python train.py --attn_scale=0.125 --init_std_up=0.051 --init_std_down=0.0104
Each number is 128 + 24 x the weight over its row's rms, rounded and kept within 0 to 255. Layers, rows and columns count from 0. Numbers have three digits each. The size before them is the row's rms in percent of the matrix's.

# layer 2 MLP up, 384x96, rms 0.203, rows 258-383, columns 0-95
098:155133172144148100151094134154083128112082098180092076132144129117120115116103132129136110129125160139158143099152146083144127109142187112149133148134076141128098099101095113129122169137146110146138132145147141123125154142124139177139129134120143143145128144179183135114114149126164139108
121:165129124119117129069123123174167094112091161137120112131159073119149129130143156139127114139143165094128129152093133144115136119114160116145132092149090175116093124104131096123124140079163140152133119154144104114194158135133163127097138144146117096110117141111108121136104141108081141110
112:150130107111162101123165115129118129137111101153129131119130088138120121097110140111135122104120123095091079136158106139101102119121115127103120121156097156093143161131115103139131142169123134139118123121122126130099124123184144168129157115146142174151123134093128168152038135099130196143
062:129103113100142118110102132125127053122113125118112147148148116107118176106124155130135106156117125146146126127081126155126110104164109150125141127067115130102121126168105107145147056114138126149117083158128108160140120131116134135113151124160132145155102108162113115174062139123126119087
080:104109125137135132139119118142104124096155148166160127109135185139133120126110075129110101119119108169138128106095146075131161100122088134112100119089113112090125158130158155109114136110147088114112150166103128109135182145093122104125101112112123178149117151127133164130119102185107127149
085:141145130158139133108169123141124130131155142105131137133136119101163131145119120146135108071172151132145115136106098130120111166153130140162088102092069132162082151111121085133070157164172162079118113116126141174110138145162144156133121129153106146139135120114134091159132117112103117139
112:121077125121127142094095168115154109121108136148133119141149147145123146135169162129133118101136150149163152113078173095156135099177087126168083133102132118110145118161164136097147139133138079101102109139119153069116139144092126113120138133119117116144133124153132098072141142116158118133
119:108121133155132157118139155136115200090112121085158155141138147093140132149106136115091143104148133144132132160127105082146099108111168121136114094111051102120162139107111113134115096150130141093136134156146143095144154117145129137102120131160111147085148111132179104170129152148133143131
096:154158127144118113122114083144167156138102124084101104135126108108122156150158103110163123123160123142128126102105133089141155162177129127125110104068093122152100113125125111108103099105137098111145092095114116145159113117087150129177128179129117100156107165109150113111130136171147109113
104:162178123143122161145097139102122158171101132131135134078147127155147157118137160117148142146176195129101140122097115093154113133146112124146128119108144162124126118134148139117100148097128112138069158138133082112134149118091118087171118128149138184136136137089109133106117122134150097138
087:137112144142124153095093148142128130159125131133127113106147120134129141156108085124114078095160158154145193109137141083104105064120093118145111086124113137124137114102156115086119173114117153112111122139134137116100123167109147101134152154110182121135126080106152109129087150123145135109
100:119137131130104115126128128142182157118129090145121158133118134152111158147157115109098096088086136133114121143137136144156116113089141161132172136114122135143145143085134110150118110107101143192134118127122074140163164155093130141101194126115162138131139137105119121101078147180140142139
096:103139114146100108142133086094143151120177134112115086123123148105107095148103126128156087092088158121165099102109137146159152148128136099168114127122116131157110200107136110148113143114154146117100119159123094136114107139134095131134137143094126135129111170089143123139182117103105092105
082:120131144137129117087130155140120182079121160082126128121151142100144113131118146115147091120160113158122152102150076141145143107095124125137086113081116146156109174120108102128096136160144119108100123117164103132111185130112107153094180157139126147129113181104138127157120117130106146120
086:075135113149118125116113123106114168136109122138097115127117112137156105129143099132151136107118125137132150145130088103146139145130097124149064091156101134123123090112156089108123135082120124130066103122106120147110140124105127174143087141085119143182109130151084173152123124166168128131
094:141129122137102136107132144129162156114112117145147138120170134152139147130134157112101085082186171114105067152108144120120155126145132136150127127124105155127145094113153131133128100137136122066129089093165132144130150137161124125170135122144066101139094084114147141134083100100133124136
095:155123108114141132115113132139170160088106147123128134087143155116141128105130108072140148091117116124100146102110125115073099141137096149118098116112123155136109115105118124122089134163128126104173162152100155141098159151139149150091146112153129083126175120138163170192117133103127130148
090:115132102095098156157131122101156171137085115133105123115100143132119130114136103154148133113111102147125095154148161154123106196127146143122155145128136125114104127165160108144112146064157134133147167159162164141114139149139108122068135186124120158114159121148124130105111133128140090096
103:161145123135121127153152135144143167116134096126142105164146120143187155128113135144142083127125117115145126124089132113156099112175104107135119138122101132075161130142091098058144143124127106091162085144106143117120144133123129150127121186128102121116118119172146146094127138083115136175
118:156119110120135141120125093148113150102122103159102081105091121111104135140105128146079137181119112129111085114150174155168164115160122107137094118143106124175153138123132162107155136151162110125140111127169092124115146165152110167140169134131127124084132143101133125126110077142135136095
095:115132154116140134138095122120116164121094131104097111144159107098118119126100097105113099181143161089081126170096105095161139109140130155117129139124119173104144112108166090140119144125159133131157158132072144102153165099121147145150075108145152132149154145110106122129105098160118107113
101:067111100088160124100100157138143145108129072123109105150131114115165150138096137117128120091155173157169144138129165115091163140132115121145136162167164116109156149103127106138161164131147128117139161164149163106085118116114135127107138148121106148124143139176155158146112111121119112133
094:129154132101157138109147198098150148089102128143129139167110131102156141123126156083108129090146098129074149142134073141148147133123129167136113119093094148142128128168118105129131108097143149096097129143130124081119141121148114129130129125103157164106164134116158114178120172137101128115
110:071170147127134150109126134136134146138068113150099142162072155141158134123142125111124109111176100119134087140110134126136173112096123113146099080117118129167125138114124130134154119089100135124164158105102076126132109134139116116156169124115113135178110144104130149147096123095096127154
128:165139212136151161109075128138168138162135160109132118100138091128126173118135084117117142116170165150096139159126104124097136128133120171123121123128119172144123153108128160118148142124127116135129136075137111138121122139129148094156102154139150129102150183106129163097150111114139127136
116:140126148122110102134151111121154113139124114119127136142168112136147111129119169192076114132086143128124151092112133113170113126085117116164106090129130106130152162115126090114119148129130121115088099135156070126153120137106165160148144180160165114098158121113141141123115153112099077114
123:155099096101083197107126146138132141109129129136095074121102156138125149128109145103126125113129099162115151118099133087156108136121158119123153123132104120122107109127124147110113198157064111185104091142138144114102094112106120161129102128148148123129124129104154160161121133128154133127
066:102177130107130110115091118135112162106131098137096138143143094142127144118149097110097158126140075119112093182084124141132146107100098136141141098113135134139143140151126127172163126159159087167142158122152116137108158124169160119117125153150140158164100110115134125127133095128097064127
086:107110129088099135120121170120106161113142166133165139123116112128148137140106158181123112127152110128168162155097112119140117144090137140124092140095098084057159105156125092117155147142127107074140131172120180112109161145139150107130147132171126133112158132137125140149124155121124115141
104:135111150121150146101115136130132140149122156147129122146080094122163156142122121104127139111139143122109078128162117133104163133103103163092081129100109115128128095129119157128171083153121139114131160160093115107136149066120155149106110095160132152131179143118145144085175155121124100163
122:149063123145139145110117155132130117139090112143136155173140143126121110118126123096120130099154127122073102144145160103125104085194075113163138136151128115109159123164162154144105132163108116128109112093127136121081121117148105188113120143149113132121130081138152144110105141106153138131
076:122116107122116114140138112130171150076135178141108133099154082149185150128116110130169101130149115129119147153144100092177170135091139117153117105118122107127110127123130071125119110110162141142131125125111089141129159123122180152098140143125129176130125168136130135121158144095092139084
114:132140131121130127162112131109103093140162101168143183145103139108147172084108126119134102171094168118109116122103116145180142107138142129132059133095094132125118102127124125145119101074128131128109157148146160108106153166107144153117151099159146115132096117157124098111114154139124158152
104:127075122133105151168084141147159130155135142081087120104122118139104112090139133128144109140117157111111141161119139091145087114146108138105128172090100100104126157104126159128116163147079117137163158120138134132115157120096132133114184163140140117097147110119101108090155160117106101120
114:142133102114154143113140170144152120123108115152143119116110091124101103116104137141111119121136114095107113171109137166123139161152180113155090107108104152100125097113071136098168144104118126110115167108090131076160141141185123134148134114151133137115109076148085114166135158126121131140
111:125121177123148094136120109125116129123139128087109155133136130114123156177152136109097101083164134151135119125162130132096080112110109155157116096120103135101141135137101145125180106107135146118159157147149094168137125153140119054143141110153143132135146116141159108102077107086166116133
086:134119114189161132110114157176100136097117164146133171132153129090146150089127115162131087108158097139128136123131118134138084122142103142162098135124091120101129101109113096155151123133147155131152127146092090114125180122119104120113140108144146121165136176101128074124144165098126136121
112:136102109110092155105127127169097116129134118165109101125145108117123134076153142130122077138127122158114169118109108077158152083079119122122128103151103130113161155122157079177110136182109155157146131165130137130143093110107133124130151139130126116100136116149139126082150135154124105168
091:135131128089094162145131106112152135158090132138139132114132102126118142135103143115122091116142182136139139119116158132123075133114129111150137196116091152134095143124092150164111150127139137137116133140079094132106138137144068099106156110112098127105086153094133093121147108126164072128
071:162135124112117122109106131161121102151110160144103136116101123142110107111119149165134092135111109175136174103124145046131121135122159141154142095110097128143136140139173110114136188116129136172102131123099155123131093132104097153111080102117133155136112135149146125145140160125094100081
094:106157134112126133139130125109154118126134088173120137123139119136150123151116112104097109128144142108131141099081153129108218134102169082110071147106142167121103123159164108108102141091105096132126182141118108122106158154162131086124110106119136140104141130111101129135132113141137124166
096:137093138118106129145126116134124213140099139133066136133103151089126140143153128129073142098153143108152136131103137104148084104103142146121099129123103131162141156109109114133107141148171093125164151150120128165165185090168128117099115148112102148124127100108119128120122102143125142121
104:107121103130083079138098114190116128087118107146133139121138146156174126140113149134134093172105107100114111124114106135124136151147149143133118093101133143122157130094148133142136127134122105076127100130121109115118206158108109186099126103141139116161102082109107141105121143158120125137
108:146151100118093111107108076077158128117124134106106159110134150123099114123133146123121115135131113114119058128134133149137127151145084143143117118132123177134146121117148085129191138193090158118136145100152107150111120123154129110124120143121129118096140089086157166109113111113119077118
105:152176160147127112150121156115143165133139128092123117120099129127150132123120093119124107118123141175162138104136121092133155135135132123116054102117092137108142152136116161123183109124097161142102145138163099156141130107096166130103170161093116086155168135141110133092126136115138175125
104:077123125104082144135129139156110146131119167125091147160079164134153132126120112089088079113143087128117137146105131153170176144117119129129130149115141186119174131105134111123132091099095105111124127084184108110141136099129115095102164108129116144108128105134150108148133133119124101128
109:184092185123106142135119189149154162137113125112079144127082084105153149126140121118097153096079127142145130105128159109135096104103148150168127141147115128131117140090068108125144114151132142136166112137121144119141145168110117129127161143124107112115157148147109117103133143158131152153
114:156098116132109062143111123125133120123118123128152091146168128113115105133143141125150105142109179100153164167143152173124113097112113146155116128133117109106148148186182101109117115122117090111138155138151162150136130062133148113107119128109177131105147142142139144107137129150075114129
110:192140120120141130124134115140125159127088113121162121119108134163089105139131184122138158095135123106117125165096171127146120060133125077167161116130099152157145099137121134111081156114079120123136124167135105144125119147158087140102154090140100108145119139125143129159135121150132145120
083:116125145129145135125119156083136130112132176068119109142129151100095118174115112147124126135100140135144122117180097142129138092124153105169116055126090101132122131087139110124113159158113148135125149145155138103104154152124172154109085138110113135127124154156168142079155150156134120135
107:135144159176105147141130099100082103204162149120146107100116167122107117151127111130140125109111136103145142146130139111142120131143135152172099113129080149106130086141125113118167139097109111122124116115147095098115171104105161129172081133179126127107130136168149134111112153137154137110
124:123129102138124107127109134148154113092126163112090154127154087092100117133140065139093108134162108135161116140121120091147140137138158094100126165138080109115134111124126063168089130109157129153125098109110133155111173106130133163120093107160111127125107156128111148140123107137116079107
118:154117134082122166117135165072167143161133095127134146139118112161147131091133158085095171137115152161157109118127093151157128131112114059122108141137170118101118135161131104128138166128099105148128134095152103135107143148135135089159138170120126144114115131099148120134088130101157122146
148:146126110139137142090151101173158180135118130085086111102109173099133096150141144145152116080137181147143098139133150129096123114138153123120099110124121158112115114067120140146173146130109110144101133097166131130136137084125142127136173132119116108131106124151134140124191090115120134141
097:165134144119131124132142117151141204134134161095134169143119192079127086151152136129081142091149142125131118145162126120117112123113140133134092097085088164160135111178155143113088104139133119148156105139127145140117132124121119144086137139138093115097121144122162125134104121104108098110
078:111146131132139144116113179124096144083127162129121128139102153117159146137130159108140134147140081176138141152128109099120120107107180134116085109106102097091091110113154115130099112115092152134136149151115091121124146121094154122100149075127111179124086179144121123121156143119107100157
108:132132080120127120135129150195122118139147083110115117105127161161090132147148113123144139106121095091158078124086113159108133160166153127136111110137086131102117159114150113124151122137167160145122123140115125114170101142167147159124129094109106121176128159145143075133108142135093145147
113:141128136109175154142152137101089102116074144104135175140103178068119144141093093124131115086143118146114149136150158115132119136123179119088106131133111131124114133132102124135153088121118145131120137177126082120121113132116051099140138116115096137094128154125118144127139128154156155116
102:092113098126073135134142090119154151123112135101081087148114137124160142116115123111121139108128131133127111102118164113156098133119116074156091111135141182142074148130078132090126113117118097117091122154150106107164120160096108127131147172147118114131099105112157106109113098125152146094
095:132132151091125153142151162130133143122124129154123106110093106096135121095086124134091152071102131096121142129096180128142104097128157139129118169109130122128118154148066132113109081132137075107094129154157153115122187132114069143130132116117098103104136104124126123155112120141098146136
087:100110097093110176084103122122112103145108096142141113143108157162133188142112120158141140088142135123150129155128153143141127126139162129159132121119187117095155116149178146132186104110106116114131177154136148085146113132116134133118149144144119098098160129110105124131100137085120148095
073:155124115148145110145151135155136137137104125128145111148146111096102115127120113160123092105142133120143106156120151145145164156129117123146141151115121099135083162165146120121124103173132137136091074104128129121152121142167083061154140147146140141135130149145109102175165150161106049133
074:142124129071189129105139110134116165129142089099173134132106126115150167121144124150133138077122120119104171121100127094134131083092114086071133098106112097109093134125169090138103109142127143107154118136162117116138144123108107162122120122144124163122115136118125147111116171164134147091
108:115128138127108117149121167105154134133151109112116134136110140145162142141105120114111147105118158196153151185144123124088126113155098111109114134130118142115146144106157121152124159096062095102143153141121110138103137147154087135129091083174077125093123124159103133100127164132141161110
104:153122123137110089073126142110157164153115148156136104118149155112132125113160077146100093094170149118134086144135124109136156102144099124171124110128073158134075094132124129122127160153143129116135130106142138172107076112156148130122138147137123118124066127132120128140136116131081097108
118:166137105122065124133145142101094136130120096122156149141102134116105123119134127151138091146084107132067127119125132157158165085167080116170109136139134143095151140146122141144141150155130151114092149126153139126093116144167162114162130135123143163113113110116152095071110131152095121152
086:102147072159144169139071075131097125130099122085114085094120135137075142132105119111142165113139106148121129099103109131148150133134166110148136131091112123131116162153158073139097110145163119134111116133136088099163133123121133167126111148105111117116117138132156108111154129161141093124
110:146159104094110111110098131101149121169093106116110099117096125132127142136113146106117120143105164151107105162114121160165123095136157105130120157129125198102109138103124115153138149102154164178120101130115088103171102151103126138140125135114151149097104136109143152113111109123164063110
118:100108100141119126139074141168125114116137136098138151111139149150113158129159125111112105097136107131166129102110124081104144150151133129112095143069152071144111155111133110116089138096109114138084122155115112119111158145107153127133141141109129162133151130062109167124136108080158089142
062:112117131112142114108134100151114148111120131134143093122119123132117123144154153097111084092146137107100117124124132119108104152098107126132162114100074188125128126140108147116143111205139097181140109133139091110107148135164127144124081086147068108131146129125129119193126130117131147150
120:139089149132168176133111131135115119137161156140135131133130127110186114087083137114109169156090150146116149082098151093140127135187157143141079131111111145153148163135121120115116157101117111141126109127130128146098145142098122092152121142079138097075125142106146147137094119121120155148
077:144154122102131136131132156126133137096086125090135155112104113158058127129098161102156140158169087136109129104119125095156126118132121121145119093094101139160109153130114099131139087113168153120127106152140116170126147102112092086125125139150129127098128173128145142175115107126084079139
108:137131159105145124122173135124124170113129110156130088130088151154150128158102128123147115102135145146150093121135129118134120078132129072156071128102126136125123132131093129123130155102117115100163134132133143087145080176150087122165150150144101106119092147098161119142177166092113135125
121:135100159153111149155136124142100143083118111097136177129132176118110114151131127152092097113091127127126124178096148122108116134092101115129090173100119164090153063074167127104124131093104144139153118119104127130152136135123132092134115125135079115140111124139115101109157123121152105142
105:110085140125141095162173120134116155155121134098160109163165149126099132154151144127167135073101104116110063141117130117114077117129108148141105105189123120148171164127128094170110108081101128139126128102132106149153131121153152096153155128141132138127131130120118148112103101114142123109
085:170122122081109151094078099126082139085128135168115146130163144147139165112099131126130123142140150096153081102148158134144148089137124145153133149136152142118132138126095128169157119128139113129097120138127116135129192104154144074141097160121101137116094091108103131156138109168127134119
100:123109101114095124126129179117114135115120137122136151139128185163113168109148151112147153134119094152135144114142116121109103124115135111142162154116124138103113138107078113125164123125099138180125128136095159082172175137142136143175140154105083100157156163108119134162134156156159161161
107:088095129129129181158127129143060092154128088157115101150123132104131119108126159086136062112125127125114123130141134116108147072142145113141116119127130135108116138122094084141085107151132152143117142092135132122126180171113126172130149136127148147089137131155159130115130157115102168128
111:156139111089098100105075151145131139132114145147089129111137102122197100097094147143106149126115115150094194141147137120137168156140146196101161123095135094104091118138146070105149140108140108144117120140117112131152118126132113145126132123119132118145126139172109139135147151102109125124
099:138137133157124083138138138153133158173137116147106145160084158149140120145107105121107140119155061149100111149164150158100101137075103109117128117109119146150159131146149118157161087174091126099107150144140080134187113097132139113123082130115128142131120122114150125105133112136118112153
104:136138091120095105165126095122121172132075133119123170129096155146132174129124132139110127105096073116120135172158148113097111154101118137125132130140129142140099182156117138138128105183120145145186146134182105116095100161157114102136132153119118120119156123129106108097097138148135118135
083:156141106111169159122129125163136188133132136129119145134146169108107108164106131137106117101126126117095108106148130141116132085141139135113127084109129120113079124120119132162081140171157168128140151178150130105085131091122128109068089149129117155109114160116152136128159114150094098154
103:137162139120140102171090132118141161131152130139129158129137086143167100135131103081108169112070102144115126132132193129092110112109148149165107124139109151099125143083089123143142128156148086127117161157112105121126133126123121155114124161097128140090144091151130150114113089113131165156
105:160119134116148107098090095167139116136151116128125119128127142150146163132132117085090131139116145080095106146157157125133086148145143138140120126163117132106127155156149154105108113139135112135159163109146135155099173126174100187125095115135114131113097110120118104103053090142092126135
108:126156077123116109085106086117127137169148113163136103117140112178162117111132108149103151101125147123100117133099144091136155126133145122103098136104138176126145100159136089106125160136152163120125107105135158124113136144108133148182171127155165164130155137107107185151086129132126138135
092:135131104120102162169134104139124114152144140112100071122108146086110137146112154126125117117175173116133119109092112088144120115117164133120155093099109097147132101129137102133153154131100131123145145112150098143104140109102153117211167165111153140118094112126151105117104150123150141084
107:109139117118185099128107158077131124116144080124113117155126125059111156149125082119123149122115134146136122113126167127138128105135162110125137125190134146126135127150163113151116124096142129118102098154119124158109111126085124126138110181124139165165155142111120129118140130095097059156
104:098123145107129181118101131132150168190110167118100134141118120105132100146119112118135117121127125132052166149131118124159128144151122133149066127124091122126106138123123173154157138090140127115130117099130098142135127098126140103159162155117107117174120172153145122079129086103114130128
105:112135135125157148206132122153111146124125153098139125101152147086138136148123118142065143091122076107127146128126118113099170128114098151124092103135127119119135146088124159103150135137104100105141135123153092153134128110155143098110103169094136125142087128133179130097184115142115122154
118:171106139133121132138114191143166158149074106104123115161159141122149111105163117145123123108121154153117168123142148135145096109160070134178129145151119100152079098135108119135137127136139117158101130152141125145089159121102141178103113096131130135136115085153149119130119145131178145121
062:143134106129123122165084122135106131085155126136145131102096102173170144100160093136098107174182124168131098146131122099135124122101165140102080152149123096117139127132150090160185122143122148167138108164136089114163114097140099108115114143126128116097093128127154116141133145142135138141
098:133150108118092194130144145139123123133162150129187137143097163122118183091133129166127087147130103140135112121086129102169134165158139125138100072075126109132096159067111111098114142122144118127135135150118124137136121156128111121151158162140122160151119124094121128127144159113135132143
115:087138127101154111141173156156141158085115146134130110115096134086162146139116122097143105127133135158141125154143136143113167172136159107091119093138127123145157118128124089091163133107072131132124133112169115095128127152160107158132187090139140138153146096133115104151088146121114105161
106:147075113092138114100101155145119095105138124120128167140137161134156120176089096181088121136095150108151116107080126132080152124122159121144142092130102133166128135156134118154120123147128123123111127146111128156138113137092154169150092126099122116104114107158154140138190150122163145116
107:165161097093132162104124142112116109165134138159148109095107111129094173106099105112126122165146131151097124145133115084167146099151106182107095137078117138122119131176109116124132106116108181123075161146106138099123144086109118131100168117113135119128116162125134136116154115137133109143
103:131118126056153103159152106140113117137118087150205100131110141118115132139175139132109127132167104123106119135126140105111098083157097110106102133106144111136137101123118134139128140149114110118166135119108136122086137122148151123114175131146091129166148151103107174137101149146111076162
084:160149166134171126107137165112098163106090104109112176142117138109111138124097097145107088138166115103112075148129145115134165157135150123120116139130097166100151123132124168107116112145108144119110125163154120107113163124132125097123171144170132090106136095134139129163084128087101135150
100:124102145134110155120166097143142132169121128139149134117120125118178137159132129118104117117130108162079110170077157135103162114178117072150116115091128160122172126112093129127113159121077149108116117090172122117152085126114167123107179145132121124151131117128146134131138130103159112117
089:146126103125101155135130107119123111113167172166099131159142112133112127151111147139097114120077136112131125107144137150134132123126150140191118141118102098097164156117087122144113189108113134137092150131118124104150168103117168100175090107111103137088119135151101140138152133177088141105
109:153126155148189141103076126131131183114100130141150151148101115125142114137172099140094086128118105130138107071104161151138152180105115104082122141065132138135095154129138155157134135093108105129120154129138117102135154119148096106134122100142115121123142123099106152103148121113138094127
101:149141102129134137117140164119094109096117096122098130131139116122121137095138157136144103147116065108134112137121183087129113114089139137160077083142136119130152149128146098096174085102148169119115125142110123178148116107100126113080101122084107108105158107139149137101126153117122138154
112:147162050156085151107109091110124150107141142155122098149119165157120131101116117141157135139156124130143151137119139130159105153101161114105127119139101115127123121126160078141125138147159120158127119102159136129154184087157122159148122136077130141132135130127125123122144093174127075091
100:136169114094137106153113105078123135122119148108132164120179128111068131090145133158111139129117098121083122123089163134159109165143148148102106119117105143141124182176087107137127146130132135154120098116131083128130125133150171144160143136122112139068091102128134104116107112116151126133
106:126092095149103211111110150139122113149167100115112108125130132148118171126127125105127115132106131145134099148117126083148125127143137115151120083093116093106150158090174118081080132142089168142103174101127184093118123127106158130127125137115146151129127130143111109125128147130133126094
093:132118128085133154082117120141139120104112093159157117153144147107130161160123128133082166143134145122123128135119065135140163127128167145106125098107119129118122130103131136129140107133118113117117104160134148185116138089152048122085142144147093126124130162110105146158098088150088098143
100:117097147094115112123153131123090123132101164101105137145115149147139111159120185134158146096106107129159166159126113117097109176078123137124125133132101144085135113142177106176119183102138145110123159149150109069138116121109147114137124108138104091126121120130144159114112108101105090126
062:161164145081123140117067162146152124144113058135099120100176114141136118118132098106101087121144166130104150086095163107107092124138124132111095163110114152152118136124142113151151179153088122155142139167140154116121143113107111125142148154120151137128170153120120123107147120126114138116
114:167135121117146129084104103131165128125119184136137165105173152105131092158129070131100143123138132099113105140142121131114158135134102133102119109103082146140110100171138128140161149155124107081112125064121126159123125128148143138125126148107114117103103133152156152129112100103089072104
110:181171101099089106161159124146156149142136114097120115109108132163171149116125100130080106132115121112129125136121132106153087141120123149164108111112150107124163130085112106085140134121126109160085101143146096120147138143158148141078176155128165117126140112117138145107136127079099097124
104:166144129141123120146162121109157104146124110113188157138119140117131129164099151130117162097129133104147136120136157151108118097106152114144116090130108153137112198127117174101182119093115130157097160122133123162142145126129057122105141117159134144115140099123132121139163123104102088163
110:124077144114111170093110099124147116116127081140133118123101113146148150136120147110119108154155198165129139130134103103140134110136132145096091121059096102129138130124162136107116110088139134137131151156109136091179160110117123112111137142103157112112128183151140165101133131140113113170
057:121122144125092122114102138187115099148108147131154163146157114110087122135104155092135082090177140149129178115085120120146108121130107120097142100102169073105140076120148128118138116138123129159122118095120119159103129133111131109102120125117094176131130161091149124145117150146127091143
089:117121131111129115123113109105101101107102164171107128111174126106151170146105124169108160143137109102137127121122139139173137139144144123127151071115101130131147113104096151105116120131116175088145152153152093133125155197116109124138155167142121097152100186107134130156148120099122129094
084:150151106124144144114094135161077169137122144118134126156113154116101123132173122148105154105126113052179107125122139121127090148166117118159119102104103151157103120147133155080092164098110114100133092119119133120149120115135118109100129118167098098142168127103158150121167135125116105136
100:186156121130159102125124120084184142153153141155104126143123158098135104144100127105123172103144107102084118115113150132143154112121141143171125078134122128178088128142115116147171137131117100134143165128133077136101115097090137135133106138091127131106146130133175140124150122164149160113
107:138124157096171166158143161105104112108095117120119143130085134135094106142092086141111113122100127155110133131121136126109143124154119135073106084133113142081138105161126133074129112117144115143112132136116159120103102096170141140112117138178134138145161173142125164145107122106104117191
090:146114115099155159091173148139130132109135115113102121114148088098174165125094131125132108120133161105114139125130102138148086102103135157142133115104105125144125130110133085161125120107130123146115085133151181135128102138100129101154119145155157205075130115131116146123122162136164161083
099:109099119135084115140107110144121121096138131138125136161158122156135118089080110103167074099144126153153180156108144086146052153141142126145126139132114102154094163121112126143079111141124155157110098156148139120092110129135124141117137120137114155154142141139084126134104122106128103084
104:189116172133131115131130135105122128137141074144114097142176128108127160104161149092128154119148146100147117116146140133144068074132155127180149103175131162139134155127145168126132162129105119149127122147152161130088137153140109145130131129124131159116116101141142156082086109154124131144
117:166138166126089142101099146081120150133117131135177109153119130135147139095158077122155113118107124125141083138128123100141136092160093128159129142100113137093118096125128123093164113173150132099126153106115134133090140114141110158127091184109144088131097139129137082131090150119133162135
079:091108117153121162140132098114138144130161127085139126096146139144134127131152079151110131106162147094122128132152173176127122127146124124153135092078130162150134106114142117152152123168116143112131101079136108131097121123108128083108123118090129135128090162146115103065108149169113077113
112:117095139123155144140129129153171123144136102117142156135136115170134124136147136140113109095165139145122109158122133157137098117114087106137091120157146115095140135094129141126161113107163094124086159091116124165121116146154194089130076152104088161161162116142127130096096120180114126129
096:117091106108128124093183118151103116124131096155108117135101127132138160108099138115156096145167097159137132113075152128139174098142164071118127121140098103112093118116121151135132156110123134167125142160145153103133169165121103146172114116151093126127103137122122115125167166112155098097
090:136163116085124099118143121137119128085161111136105098161139115111135113096102084117116113132127108110104126203157093130148149135108154167134140105130105145121192111119179116148109100142144155137117123146146137172146129128098117178122089151118129135166145104143134152149146105142111135085
100:143129105137131120196120145137075109112140125150138106163155144137147101099162151085125127105113112135165144134165132110175156136139112149125107113143119096101120160128118150122151129137080123146073150183125145075100115107128079133145152142107090149114158117122144115124112144122084135131
119:134163133129112102139150156156078154129121153134152111110102164118155122184106115111107106156080123138165113155125148151128094113114095139124118135108127129117143097131141120110189124120125135112132126104128095143098158093190181156091145082157127130120124151113128131157115132111112172156